Each number is 500 + 40 x the weight over its row's rms, rounded and kept within 0 to 999. Layers, rows and columns count from 0. Numbers have three digits each. The size before them is the row's rms in percent of the matrix's.

# layer 3 MLP gate, 448x160, rms 0.0653, rows 294-323, columns 0-159
098:537528447530496486447523430520485530545563480493489506443503472461493437530543458504496465501507545548481540512505560443401547459467492555503509511515423523498408471526551513535579470461512537570518518513500533471521453528444469509492505470539462428470529496513521502471483465462572474576478425498535494491487532516538468493473484499533506507507525556558533527454501522514560525434410522570495534567465459489456500553522473494547552390577553521530434572500450476483528575487520428
093:469485541474446442501544487566484519547483434515513497571507499510533492504524472473526520497537496439438545599485578550560529598455469495529480427476550485455502451494547518451462496470468449454488435447502442569522472443531491462507456468449431469527597503500475538494418532465407487541543449488539530552481521527478478476506561517506567522527466453465480511519545560509540448534442445462447576502551482482543475481550560465558513490535442474517481499534493532493523527493500474
091:520489524522463573481496506482467448464451520536530518553537443520521491467473470514590494496469461452508525485523477497474518514478544585459547543505459475428521472482533518457513456503526483467442570492498496525406584570510505539462516588562451518518435561510484463494560577452443536510491546537506463513511434504559503553474483454427470433561576551509558521506464502453527477493500476475503501449531517455465550496501602551447504469504478527456444474401469516470543517548521463
095:598537460438530517488391512428619528456487469480485517496476532531539488551476584496493484485444532564455546583479485490512500500508562506446487576464487496493492464540498523432584499529522498551497517498485492455467468464540541494446457566441414471471482517547460542507482472510515450501511581538508529520445562500541468473531462490514543552486513480469552557510478553506509461458424491477597484494497528590542479489544519501481507554503471415469500520496525539548449488473500506
090:480462536463530531501479507523518518462499444481514436488510476550465577496542540544467481480519500481484500509495482483428494516565497482478459518521421581476481474513497450470630470515499502467539488474505582484508497556609411502455511511570499497511506520485524529538416450495533554477470550485531524517463431454498450530470559557594533484507414421441506524512463497554481552532469613564497461476535453504520553525484462475532554507524463467480478508554481539480483498431449475
083:437507435544555455493466512469482472470469505517532530468511517481499421515520475500480495534590450497490547565516534544513557486538385467503532550453511547514574491555488523517511454472528518545518485501463493538561474455491539506507503505524495529454537470534539439511471479389506456440612496558505553531516521489471522473421506464464509513517510516470517480517497496588499581572427580477490400543475494519476502495537442489530572517530491470500523476512580531561439468428474492
093:542489478485440545532464573468474520519542545491525441499480493515516504505432528491518552563496513517496449507498462461439514519506428479474422554511539580521551551550499504460495540469489448540533511554478428497553565511525518435531480543509468437507570533520561540518524486423540563482546517617467553533495504587474528485464524453539541512515428526532488556412472494458408465527557517496489465497556476519510544475534555514488458506526532542533532504523564477493499469441586533
101:522475536560498498538513471451535543543502508500520478456475496504465494455502530554562506484398528529485544574498495500481509488523512525474513461520441500495432490468428469428425531529483521491484457507471527479449534482444489516458539502526568581545548572483501503496492501451448514404534557503498425496527462548463521555555505427484525563509479509496460472517458426576395430580466484518525544534511517544545481479484455429467514521523471482418469454513553472574503481472568440
100:515514458500491537500511520524536553450543499534450445470536508485524481593482506501564515493469514459498518460536409505542446534512481507471566497493455495488446520556550503496494487566505478491536495478520509429513452571453556487489491439539467536466489500446535549459538548457496569519508498528470529461392482455500476487541522482581529504555510470390492477472453483433496509499472469490459378418543495577556552458545445452549501550454439438459471538518484438489478516496546538
103:572512529527569519465544518488522449460501518506609506529556480400500447420517473533543438497470560475473535552565539496578488514531549498504489516506474517489481463498581519514479531543550527495517508462538479519544493525456569557542414538451514437523480463406456447466489501466491467469526522531516516482551477485531494425463517570450545452500492515543468522540557473520522473501522534511425530406559513476496448450452493490561468556531535507446492534507536518430501542484481421
095:552426433556527517548552484466474472501462502555503529487450461529478506534511477424490460479531456521490505546539405424481549509535512551528508529493441529415493486523462489442457484477514506523567481514485485530563476471543500427493554511567625446459509563523526434500523484539504416556455548486572519536378513444510469521523530463476548533563523517566529484503485510476501526464581498543486481508486475533543564517499432454481486534509457456501480463467473469484536552488534522
104:500510458474405456537465535484517479485525546458460503581543388443494545427578476560485532451521536574520496507554486539404437565501502481498547547506501553512522512520497520442481531519450473510470449480517491540471484529481575545473562459431539504476514522423525467529493431528486496575529457519548522440429483498545487506498485480482562475528463492532544534506466520499480524505433480541534491449527413489515443432538518532469508493544543538517464424504533470441526482569528550
096:482492500511548560557416468511461480453489515413491452528537468543487511513518577555538558477478527487527505514470415462448491445488534466495572507506471524459520475462449474508540518488481533501509504476487499565485461466530504610542544470465528523467465528522460530489529454505461413498498521501527570537464463475499476472527577578599546419492509438418491504534548479419553532543420434476498538460485424500481594485481425532496512516541520506439535508449483488522478521510495496
093:502563510500473504541539476514483491467463537492519536469482584522493471521503415591551570444434472502551550460431515480483522539438512484438479453556468470538453507559482541493481469481516502513472577466476434515512496514469410484497462498476465510530508522493546509487577543384480521443451488542569549542582446471562431523543483453495494475452559545547492502571485473510501463452504473484569481541553533547494465548533495547427512509460508486508505493554489515533531469557581467
089:480479505439508436479531501568441525485571466546490450515520431498528541487536494467503492487549506515516471450507561489485460415508539536454515550531507567476479519484473484396446536510462429447489485500544527466443534478472481493493502465598531464487469519544527486552504500556465518556414486563531565487530470468401459495514547519418501509507532497488569550496528529494509544460490583524434469596418496499438505525494492529470501425509509499521460479397556447509509507529546501
091:482518532477507507521531489518450463492612521513510497516555535417506418576586495488477476551478560502493467456493410469467535514493458442485476496552491477445481506511513502415533435493565550515461462491479543506527472517524491431433498541547534522501530526486565486480506426463470585456523566492499538503497505516597478458487507456446563519522503509504487506473465520484431514475515443548487495480551401570536501514443469439484479517528445528515448528450477478588534564522571490
117:487579494436535510516480494531467502500460494490424510517449495453396516582486528457500512521584554524466484559543456499484521515542566588526473480426473494581533527579585540550533546478464506519546519531544496527519519471480507492551483539445487540469519550464455464507426488482553459477493524504483483456481530499526460468509468513500438505520509512513543534545446492521411586543481477443503505440531441485501429444487527505467529534545589512494402473472419543484527468507530484
100:461471517522492502480416507420544500515463459442488486433520484481485506443528513520448466528493531540513569474456521571521539518540561547480552602446513506514576509539508455533567596512544477503548550563476503497544533508437539563572469488557466513523462475531546541477534439459508473436541533474525483547497458438408481458497463535555504485501448477473561517454554498507484506546470570500508470530518554489500526457495485502480397481533462481469452507486433461439429498511454530
105:477494503511561522494509539449452475492494492569528460530499592462435453539500532462484537504487532522541518464549556401506480449540496512545452569477460473569518588500511509560542443478485509532531568535443547505491535465432505542484488562454497454481490537439556493517405416492515599478523472480487501502509553493592449437469482438498480499544547557514461539427465540481419525514540498497546523481480560515534483469503571484473561479543578491470485510505494444498531496502493478
100:400501540470503511457554489535533446464478500446507492471505571571500503550439482544506476484478533497512505471521436540461505566476527467500483510430511569530572495439532494562509561452522511537480485524434583465494515505479522579506475526508489525505452415473475534434459467508563510503520486502488488466508592495487519409503525529480524458550512517425465445448545531563447483570515561475511448524575484548474482450581424528540453493520551486550488467479446479514474501443560452
102:566487467501577454506404528541497593461477466469478531535490515548479485503534576533546530448478505553472490521553497457501490442572473499514511511552511462571548530482471524526533551519497503465565479476464491565465546497486600560546489535476486561491508548481552544509496537469474478451506586497561471444446465493539483528473511544544515466526479449451468486515421536529515568565408484484479530459488507520527476489495443506479530484541427484498466429539482495434505540510396431
105:418526492520473469520514411553480601505474533481534538518501564556506500444468463518568558485525531496542485470538435480540478458518487502459579460523496453433499501472448483524492462420496493504545523488490509503481475514409488484460568507568514524497534555505547449567493571460550503445453530538504508515529483567500537482472526464594496591516471516434567506531529552454565488488445516524426491576462527477547527496494557545464540483489492485448505447466493477490532599462499472
105:450559537495475562480491558504495495501494546534479535479471538515531531544474457481558509427473473529507526475463462444509462500375555409528483534445498518585503531545489576480496509526537474443467529453454450516493481491523444497486459547526471530517537494516463469523495466585538480517521493498472514538574516492470519526460510519528475492439445446485437542417517385508455478491493512448565491495496521543489455561577488510543510413536514444514545567471470565539495397518482457
104:485448563465471563508508497500502490483509518514522499447487524442543530563501476513505570530491460532558559501518446488489508505605536518470523489449504470498518517499441513482509478568512536484500510416502483539465565533523448491502464459504467502479471464510538521460549486402464468415488462504554531486487507452460548506495588572494468472549478415559520544567610466512533505523473483537425498505458492432582506480565452457494456532493541547483504435510453541462497561605439492
093:412554534493500529529485516423515513433476451438532433512511488542515463496552478541560515500501532493477525481500515450506418558549549441497476486527522553443502529549490464537524466454489542543498458503503483476518496551522460509504493448483462519473510463550520490451436574509564531512450493486502444495471590536497463463528539467510536484525486592434483565484471493453574516529515555596473427572568556488466438499574536578536504480449507557546484456483494451444501541499451551
094:514527462464464547506501501492512485512479496469529543472501574478546540468470514486503525432472539501527550497518580548525420470560543493511491503494496539573538457514467505509533490468491484573491569470457515472468483464512556561485511551498470517500517541531513522472437559426470481504548560416520466516523568437476569549438469498591518444563588552538459590498522441533464514515406508464448526529548515494480493501540494426454430514555426500458522471558460511447424491511496501
101:541490512480442531529509516472506507468508475486445542498551451554486536483561453528488521480543490504553466548459457500555500480510471427472528505545485550509468480542434541540468452493486523471548448478471444463478529510506501448559403500489486539548460430514535483517455463526493488554510501457463447558416521537486499438460535605542525538488511486515484536541512411455489539555459481586514437538499496520535457427512392497535414459487493488485467473583471442551517559467418485
088:498448572479557474515421542517453476435534503459531481451464497542499537484485503525463490489481566475539465425414508502462514487485481477526523510479511458388426472515520539446538476462499497526539559447519505546497503492500549574547541516424503474440525556425536554363524548503467526497486517492596471542478428451470522536455516498493500514496456434453536566517494483556492472547533484454491506564575568488433508456470480485525493538521528518479520479550484511541511517526435542
097:485584513541454501485496526502467471451466501461442500574462460509504497537473498509505545532526490542562474524439444509498543503485432548472507472535463477388446464485532509507563516497528479427567573533510560526547448508496432458478480472560475520525498548446520460520474512464576497453480490526484568472423498513477495499459541426462421494429448537536517510504486544490539565552464550597496536502542481491570479528458437541525512516486470462498501437538598510521559566478538495
104:458475503546504545487525476458536462528475528605515503483480495505444517584505507560474566505507519542510491567501457521513593510470520551525509475462462510459515413495448484554491498447543492462482573447484543519457449476482433481451522465508554479528518553511472540474489467517476440485532518524479515460424480510478547531508556466473437523450524492474483465473493520453444469438482410538521512507472468500523561490514529474457574522633476492412458567459504602557463521496554461
# layer 3 MLP up, 448x160, rms 0.0653, rows 294-322, columns 0-159
108:518459426528492486518516458572515555430430583536461527410602432483521548524496465499490516476411525513548430548463529484570492514526529482535463446507475529484511520489497494408565528559464500515472443507504402482514473530500540506508450476502502501569495460542535538457525463571514479490580465494477549524501519490472467511506563473456506499498523513478504497485475569539498521530563546429481487538542577423456585488505529496482499506486541490519446556514467520592466486505446549
098:422459512447432482527522545532498492508475449462504466507481446476497546454454471525503553552532490520496417501554525511531483477550478494470466529487574561470484462513462523451431576486517445426502477505579500514520430502470500479472475481440475420518462576607480457503503504462508491460492470579454474451517556523455532499494576548537502434469467541472465524498483561410478499546485539537483484462471445599525563547559521541518475560493497500486488474478488430546493547462561476
097:489551457522551518444478472447501421486496442536569519507421512440445461477460518529537499452487531510480534450460530476552520384509507450512446449505448462584460529514534475544541524527488473474478554547495527397513495486499529482530511456523493527473555600473462506497560458524544509483559472495493557448476576429516500520534505497469519479504466511521452497561498594543514514420503490499452476478478532556502547563489486462504566413486493511524471511505532483391494451441472474
095:455488474512414435522538535502515430522493548521445516467541456569488627456542481516404413509521480486447473544522565575485444454484532501464516476448554558464484424491456486523467514474489472495467440517466498483538531518506481474487530519580509532499489475459499479484495508494465492543490525487557439488507441497509470519465465513519557481439492509518498504553505447438419510514591500493519555464525436505505508449443555523560496436501546471494428568508508438560513503448474586
103:418491584549571520487487544471506576546472473423474459477506516427495519527534521552440505451465511521523473502541521461567518528465439475469499437457504473534435534511464506519462501429487544525533499483470508526506462477509528502586456502429448545476477497532507498453574455519480512521488513484453486465539584531488486482443491451461511465476472509562463533572531489465520532483524512418563540516502542500431545529422439610534466574487474469444478536430456511484537470483438547
085:503492507520564510487461468496443525477512502476485516453511541499484556472530457491466500519539517502551475511531508495489520490430511570492488506522449489444421482559533484491527498464480499554555499564498483412536453494545536540512420490429613552478461469471480560504529500552529544534476416467456496555570448437532503501562442559483469509549559471531454430481472520457420511446583445541449541508535569524507492484470502545486484500433492584469559525482491432407487516485521522
093:516446516454470495480493520538466491511479497536491491528570496489457442467495514456482565447511588567518463502539414493474498472503536548534443474518554501484518501503439470447528496474483511462542532499474557454431540514476520458501499457510501539544454492539481556508471469482577562456483558558471487476558477497505576483495546497522512413603471577436571552465502454477486455544464524462539555499445483465466498474534589519487556564493444544503477455478544556548431550481435575
098:484536561533484475519541444489444481394497459541496470449500520525522502504542404449445461514514522402496504476502520545523584480488477525442491505567550535537526523501510453506521500506506540466513473530480461526512477501518569509535568477482473521481589511527546484499481421461567492506487437548496475483491479518468420452495415454487442487525587531508480552511485509475558547489469508492506462443469453473446532489542500607485520436595501549585548500482498422563485481540471528
097:506468526485528473506487482540512523543473562496467500519481491451534485501526490446523484441546565473468564491576498544451434495586505456409469513482461526476518459502470527594490578514554556470468418537449393462469510487542513485552473514558518560419525541478477530493520488456502524476485525459445452474439464473461550482495491509469468564556497432456519459574511535493543535565397552556488455507521518547509446449583442446492494459461453484523476495493489466487485517494506460
095:461482512517468443503497553505459568445446466508463509456547431581535567452536548535495433471577536497430508417540509488480527413521431434523545469448528493439510488500480533520516487506524503509496453497480516478492486472411493472487558534534543510504509505511538458491463496483448540564540536508488466458472505542441490519441532497474480620544455568528470488546497588425473525475462492555541502478458488503505478530579498498470535528385504499507562557488497532578489469490468527
095:532487512518547515477481495494497523488520428503440555417521524518515480529537526459385562489424476509484449541469478494529507475466498491458480415511502435443502506540476508501527510453529570506537456519456484486547515477530522543547478437465498603498446549520481479545534534555534521525479429529521543588400517482529479503571478489461496574541478517515449433416488488576542502555531573528466508504504550515574527511464434489510535562518519446417519476540430455495507513510481508
100:549515573437486503477479493563563534425507559502557505458509451390514486521494462507546538538495568521533470462511501476485474533533441408496530501450533527537519479461485485534546483574423556522434448476500552531462527576471529544507556503424469457507476584433534475529455422518446555465480511513466528511523540512535487542497525553481552485524494448508489518456543504432486601487475486520481496470514508436523583491563571496493482493492550558496485466446499504477558505513437519
099:480511471530497520530546472489559550548464488457498500503507501507498467513525511503512519523521510472477430455473501472480550574440508459439472474545495500485472498529533487483505525493586530585565503523407522501503537587554510476504507488573605558548428435473570533447469518497478448518470453496473500489489556553551507483469514451468562544496489543492493433587502543528489477461441540479383501554538475580438505487478398490474522525494485468408491526487496517513435576506471493
094:469496500467475488458479530500548511521560472539561416465497449533552503498461553525440482504463560488506500544512518457496545445546503457482534513457582530498591544478454506465529572513466474493515399511548489484480501563542580494524469493478487529460494476540420524485458544591584456543517465479453538530473563561465585488449465515503543503470423452514549564513468472535466543558435577525488468488488526537473451475521479468564480503524524510517478521438471480441481548469429517
086:523527506488501521405500503447517476504551458475458480530497562556445489548541547590463456478447549509491475512453504480548521459559568542482494491470501492546461533575475491551467477486585532501528464548411461491540514506504542505514430552478467563454446537480550487443561490446513485541489497579483494437480568504427469481562451524452503432574492497579498490512478508516495451501502472464527517522461537400504485466440535567468465483449551497468485563464507450495519424522548506
098:444539542497569517473455566514515522424451501578521504383381441538483472451515504509505538444522495514455513536490491546512457535540535527489554573482412484504528509528526470503476537544522516514466569518486400473512536490484551511527482513497551437473546558530529449497495469483446519475516506517555538499486433495442453549475499504422520519534481478428402532522523553430504513574521547468571433487551495502499528489558496520596500492478552520528508465536484502511483501490451509
108:578513527541469517486493534447522532464534564513527521480507551434608554432473521505571517510459504499519587433528418472469530512475397458458469508505526527471518533519479446468526504492486507467560500508477485488476556577435459546501517508492524535487508499508511517468477495522477609454467466497568523558537521567578497550475565533488498450536493541498532499440514468471468505433587516532474442515543450570477477486526453547520505452460445482458528429533402497477514500542491487
112:494545570432423535563492430517523547510556398506510516465463524499532457510463526437504494511516479498450512479509479493481572462459501582493536495568556508460484487541486414484539546534526514525447521500553530597581476519493501512505491498573501512492482496486496557520528586494451456420504514493433488562529523421491471463544494476451486530460493492445457478517538524468528474520448531424555511578484540508631535535510459504424448530520449457518520493490454452511507504494525497
095:503540535553477473417528494504506556507485439451410464475544489540459518556534537502467524476520474490434514420528430465485547472492425397460491464540453492484519409494494570494535524504524529475502434459484549457492578503441434537552519547481476547506495522558438394496459496494514509501504520513530454520502506532529499462470487483518458560569576545500494479505475561498498525533407545482506444535426498531471457549494493564518526559523526447448506488530541448567445512507478482
109:458527448571452553487557466510536472470497488534522505553502446552556521480468493573556488534482513517487499530493487514541524450466526451482479408469495579505541523439602409537533480534484511483447439566592416494443517549460527523472449514515509530539459419524496518505489497526611458485453474523513492403480497518519445470536460560496465497487497513463533527454514422499512452463473464547489430504532494565590452481458488502495537499552485486568448523487476491497507474478511462
101:553556590527481513506453495451532499529444482549491493548485445460513527523520532532484519516477538478506464527449505429530437455495447495478460478528555544470532513504493483525454435475527538551544482481402366511476496527555448521478497511528524505553440439413458531506518523543471457540458556454452529452435496542482550506522470503519521536452507449469543481445494505524484460546520474523511494566466535503514408490551469466423460485521521462444556576464412505487492592509472484
108:520489525483497507478498476476564450581447459451525547503499530521556565498474493493572469549551503519538522502550545474526474485543487584496508508485552588566502587483492550515512509461529490552559463493568429482460547457463507493529487498424411479524496511485438486527481441487460573476548485457526548487444465513420476528459552536509492498527494514519523549486521453478521470560524461487442440456523539534513456437576438482462507561476481538478432584441441517553503462436473529
094:498498400489549460549483463493539487450456414558487484498541481525490462478548493548446562513508580480455547496515518537411477477566450554486512519564457500426490462470450452465513523482499494482496455482568580520489470461455510490534523466474489487510474534496553538531529467434450510477506557489563530471449447513580453464545485520421495482547546558482579485569497587420518424550458488504491536471515501443481506495458493468496501549458456482535419519520490467511509584511532512
106:453565454532555458495497476467536471475454486479443453563516508458543455498507599523531536511505517464518503478563438499511482524468507455565479475524527547491486522505565535529541418464548485468507595479505554454562423432455597444475459544515530516521522492466534477426505530475511463616459503500483528539468422488458526505538488496482499506528525510509522517485451494490445483472562435539551564481506521518480494495520478602553457446555466476515564525416524494523556460544520538
107:459528504485495458506516510482529442451444504515532596494513522451458509498411460533523488522518537472528550506494472547528458494485569383492526497525502533528493561530515527519470509489485516557488409457517498560481491464476494521462427557531482514526549490459464501522531484597479517430563496520503450565553447472493529404535442446466487541523517500542560552476521497455523525572584460484442499444462502473519519460447555505489468492533504581452464491432487504533559564403473507
086:542515495497466503535518529432499468583482483467469545487470569528525472536486483441472504486455520490516497516533567528469472558546495485591467478466479567492476435506482437595533525521541583571438520490559488464532442494513440523479514459445468531505563427483507502473409441475473484501464533431494474421529557446504437539522466462493474443471562495482465525439466503511508571502469546519535421584527434562452498526485478512538516469541474538480517538512490545458490442458472448
095:534466567535512537496468543434532463503505518516462421442454460404479435565497480552452482493418491552491452516344473532520490492523410487452472509507558513503483505428472549509493480462525525533519507477419540514562508499539471495487533471550493496504504537478543557489524460517492464509481535516523502532400476520505501445528419510437487468559462449510541547479429507537568504479458513568513418462555532574503442500478507458483530463515479522542516520521526542438466504498468506
108:446555510513479447523482502476547436504442458498435452482507555479517550500485580476505474486517487522505510509524540522533489473556528452489479474542604444515546469435480546533400446472525544497526491560529444538433516468533457531421534477542520487499460515527427502488536439524505559468550545490454498522456525571578514531564478504539485477497520454530497442514584546469438556425506544482545471481479498508487530500546404523519426481485494472565469477568449559455511524435509488
103:514469476401429453457543501507532551516508523534525587529517521489497536480521537467504480517415532516462539480521491503503433522563495483469436507502537490544484487494485462550490484494481491582537406451466454404461555464575546447527493457468491536532479439473466518565517523446456601554500514456553499434505507420537523483460526472534503548554486509485541495434512529485425480481482481497477500507504495506447516497487561447470503503419521599445450557444468503487462469491568550
# layer 3 MLP down (transposed), 448x160, rms 0.065, rows 294-322, columns 0-159
105:521490507425516469443506440495517441473547540478609459465476493488525492508549514431485510477494473482533529441471459455520553541537470579485546469463525509447427452516486498491504492483492578545453528422532414499534523515483526493462511445551580569484501412538517458456492457503518525540452502525496523531534527578445501481531462537521469490500559409533471445455501461497537529472526479491500561478540520475448528455524514560518516426541463493440471473398479491439476503428434530
102:494488508494521438617558512555517548481500469472522463556496486467500522495475464500453500542558516514487487476471602529533526536532503469529451490491576532472497429472520498468498564487490484450470424502538467515503400480467526519467451460407469444521531511595440465514490504438524522498503511491500415596466542540515507443545611490489532480470485452510499540445532574513530499464461438530471574505486535524537514505560486539521538534513502486406449541515502501502521577445502528
100:438542442539529587464496477534484480481515478524537474492478424448525554475469364541520486439448569458511547487476478429505540412441553511514499472499440461524538508454465535558514458557541472490470478592472496464530545487520500506439517450528456536481521505439489510508554508522459474434522505503482541543518532470501523555468488530534489492488455540521424417563456563511482450402516511472487545548487562569528495552529496474451518440459525463498496509525531504566458521482473527
101:490600502513514524414462506509519502468501517528508471525507510405549512562492457485467507510473595520448511539509491508553521536462508529524465504510553429542469512529506497397519499493553501395510486552501518504439468478566517480564487555439441515481522481517534554458474506478498486564455500513471560505437634508516469577525510459427496522491515471434535503544531521510542505529461497558442452481501520577554385492490485456465460448540457500547512555501485528529536511531519472
094:433565532533506486540444506410470556547483491382455566450548489469523441475543479486477446464446505530537513475478486451536474533463511517495521525449571429485549557492506474494444532497476522507540545485452466573486488502436575500606551524467474627451457509542486506438533504544486477448504476472520443447523584559486539486443460497525537432496468496568509497505506512461508478540499476447503484448537494537460445510502500538504482545498472490457446486468469495486526507503505588
093:535552582435512572523509446461454522442535458492481426471516490486399439492526548532471549516546508496522501478485494507493530544414464530491505470554476409484547494515614493561526559555532416502482505555464544504514532458520553467548488522506454539520490502534483510503553463558508513595419521511575503503448460478483462510535453542527561528476395523557458517500470533460504507515531437529522518488493476596538475487498571522521447497531511487514541536511521491470567525491481508
098:519504463569426521593446563470454517526541510483528531524500494500497449513480479435540511486503500428446506498483523541441537508520489457471497501507543561459561604596473504574500523504599409503514467487558453493520504469567515514519477492436481485510473570550570449505540481522471554467528489491449540522501504512490501466435496438458552532518427533487475551460536437491470433520508465469483520527577446484520562462481554585550472532463526561533545531464500514485463540531532513
101:472479425560473501464531494573483501539514503536466510507471457519530571507472553489503494556501516440479494528494538503477516554451500575580542504516413460541502536458399491471365531494402529524413534525523509546470527475501484499414523521486516480456412489509550482463540552464522495454491519597548547495533510547499479524491525532473464517509570508462498462537444555444485452476557448513496568562476576512535510497553478545445448449508485471513479483463475504537524521517521473
096:496404530557525444577481477478468418507495528479551500494503505495436533437516520565507597492557504474524539546528499494522533524555438543597459485516536473511488509465476508495564553444491545488542478472462445505459563422508436585471488473471494517574504545493469460509481506536460491495558569485522491539500467510462573534497476452440557478501423507538505481500565463495466507451526514496512516494492534514416469453541454525417409500575482476453532445489489560535497523526454476
100:527491529447542552500507514515474445580519463466582524552525525327500425469491499507528579473498568519478506507553539431494485580559529512522536444549510456488484477484546547460477526501509511530510559471549473554536456565509492531544495485453553441511455503474433500500482538455496504475511441393558477534515462500591493488486485592481524474467524471511458527539551440456552442458530533536521483458515490480484498461504461496553514517526485522473450556522529537481471521506519445
099:425542539518603548467531523524565505556550430461406555465581505473517480492553527518436497524508506494539502544492470539577429503542456494488475499522516383532442532513490510542523473467472436534463577507517532515492545510466486567499497479475498477535560490491524538455495529452493584485603466516539500485513527577494404506534543518524522499412523487550401504494457500491520464476503472463460529477466542468487513499458425525471475470542477458433507536497502456500471454482503519
091:495490524466569521479560511548486582474483517505572490476455482485505463499489484490537517497521449499421482469468461546435556487534523408504522482510493528555471447469491447477476454533434487491425505464535538443462495577549465453511522470372495493479441588506496504568428502574412530473512481525536590463515475561529530508484525506462476468507485436513495534513530464530540516496532444554487432519527529494581571510492554474530511504465511516588478439442489437464492468471494507
099:528439485527481493511450481500527499517541486496504506488527492516488519480494485405515491493508552523458414431564525545537532427516584547519541474450522480524439491568524452519516488529484502519573531620518523466559543596395548433591545510490517528507534479475495552434550532435515530513485525463472430553476473505477466505427467523502496525544517525570513564463517553491492528464488458554468443504567546447437506503525530541450462492530528487498479509513571541531555462531483489
102:494525489533487452414551549478592483446448489423549516508506510530524447488507523542560472474549515514483512524485466486482456436456573519497497518536399465561530472506567455500503487440436492529538515480511468517547492564502528518560511530523516603550475458526459465523524457392520509614495455523483489536575557476502528463557512543503469414555468530432448485479462461530465555454532506466493501472501499468487579493461558542469510485557539442527490557485477472480472479478503504
095:521514513600475553435417489453486512477475482471516571584447545511467494553437516577480453460453542503454459560521395458560489534530507497509545515540507434507471499574496499564513479524563589438512518519490492492545524500532522478554499525433396523483509555480517491472485486485542503460525556524520471453502491530497574492556463521561489464552539498588471519497488511480536432540487445469510522513527524464530521459428526555547552553447553493469560517520452520546508499475481518
098:471518561549476515493494547572497548423528491590526465413450489509518409463537441468493531453458508495458465481475477458522472524509510496477549495525420476469539472527524451493469487523499525530480499576471497422545482484467525477506523523540483448500518509533515387511446395468467499482506482505490568525545418546475445485499513464449527541552520536458396567476529524463463487472532502494536395526540512504526557509515536463559502459456485501545482542527541536519481530543537401
106:485542465466529493491493548545475434499496536472503474522508547494577489413563532488492496436477494502501513520536474443525552452547511515460548553575414527519499532416587430536523429565541477511502515465455497471398427561527527520483453524526465520472517495521551469420501461534492531500524481497480503442517543511537471501502503569566576462506481405464493536431506501562550466485492563534476441516547496559496565510505497517570514482509488489490474495556495531544458588535443474
107:477518446481539505439545530587456534512502537540530467573453522499530472439524475497503539526577487516482498529609543467518507490500516391514520445509498422459521510471530599542442464496488481597502463517460505503454504515535451442453512502484535486479541560521481509562550544498564495562508444544506550507541557557532526470513473462488468525552500487497538508552417562550524497521516506465489541463507464520552461535441527539504618538494458512496485433517586524519449479464502478
105:478502473525594488543519539452505480499498506647592480504467553482501503524468508520585530494503537521562542495548556471523515510509530469518509492551469543561532600471484574509525457478484511529513588496445486487461483538503509540467480547524526463554505524424538514530422493517458537498477438483518538466494538463557495460517497453530483533456574552550473541541462538526456529524609514490513544502516526489613498495512535460509534531533510569480556522520532452463576532537536513
102:467489528518505434501425442502551451465440521502523458468512499525527491504521493463493472520481532519455488466510510541482443551527522607556493531549465512401484442526422482424507480449445509533476480470533581437547492462503520498551586544491449450489559537479500451410442472539485541506531519506484491548524457481485442534427597500522492471494571460474482465471527520557448501557456487450471494470503484482461447466496533472457462501466598504459507531506433456472539521418546497
090:537473487432454488513537462439495445511559512427493465447536487447510478493491525497475421475429521507478475447395510569435455523443448465541465549508491559519452524582546497453517507542477534484520480542509531539532473526453498511525457495438485492515565455483473448492535503488504504469494395561461534565496515511513430534556496509499496482502473552542545478497522462477483486534556567577443513537504570459554543452541569569512529536447531570525494505428527505480570493492526568
107:525466520492547517457511423560488448442444412532546523524516446464559541527453442453481488513580493567508487535568529432435459455607503543552542561548506532525500552465552576507504543468496505519501486516559499519548553503528560504498452445472471516558499525512479498491508590463506501568483507475631546463479485544504475469513566438466486536517467514513493470484517453573521519548513543467563551495488508546557489481528492510409510518519525528525492543484495497515475443485464458
097:484562531487412536531520504503536509454479477483450504551569489481532494488448501492461552518445553498413611434580478451544463526431417496483486442542498468471490565515460453494579581461514451492492478504525538539459482443515446511462507523538504453547484506435486480546549447534502555459498503542484508485507446414471430478506467514445481536539478541453423513463529496469469425474470464424544501464480523516495474519469496526557536492559463441518536537492483548551477443466531497
095:479484536471462501505520426455515518464545572545523496464537486475544500489589460423493565521485536537498518485481574530458518572463472556496541503438539499476468507472494489471480571454467488526489447511512442499505489569453417503502423514487505478495473495462538586560448474541478482457543545515481451516503586516451503468460482520511509535473529576499469487411554458506558471475548531450581476508544497517537511569491515492497510553502366554541512529528484456413490542491571489
100:535434483508520545479495472510521527562567463492480441495473447542554488497592517520471519486546507543499433517546480502424454483544432545514447525465480454533513440453485516478477560513467507468529544518531503446574474495511551471527581422461496478468523546552526500496447562437463471579498514469499525503440530480515497594510538551462471476471529453473559473482538469548464435446401563473547466568464499511536520562539475452475534536513482436585562509510501479470470496512546464
100:528509519556476474500512464473508565558531530563445443601458509535526516495552495575498538544496482479491606502490453526526533519466456487518537450485592448469551545560561523497458470550497490400549499525512464523561555549548452496509493412505441505473477454518513486521527483492527489472442485537520517483486437588573521486545521515452464569494472476496560450529443498456520490539541539512543503489459540511528542530510465478558501479507523519467511540499506494483599605545488572
095:468529445515548480526528591418548457460492500443496484456484619472489483494469568441539483547495538510513577435514591587546511502466519502554523468402487484549520547423522532508485544511495512491525524497482565475497466460455494503483523428393515457553520518475497488480536436495477527540496449569509462447521584461523523461453470496465416512413544504448501551486528465461501459536536473463474487529450530449470513499507491506518490526489477473499512509524530555464522526532537574
093:472438509559518547529503540549397537542536524528540530463465422547532458524540461541475506469531537501439476485422482493484506552439535536520590493490408576539479508551476453421563501497472487528480478417435542541486492521464575532513527542458502545471525540436544490502448547504474463513464435452556521539545496473437518509452533528444466515470430521447502566528428468517521467517506506508417552497513542507480492497469540520535561545504513476432535535465520483544483452501487538
103:516516469394445489506485468489498531493393444560514530517484544465511464501567478513476549491536545544501496513531515452431438452521496489477447461478454503486549563500439527484497484526481481498466411474504407498482545473596494400451497474527483478504473503472463474521527538463515568550472586479562539508513463491522599474479465477552437452503477500503555490506494611459446467441482508543541486551456471532497470512543534452560460487457494528499555474510529546554504467492569520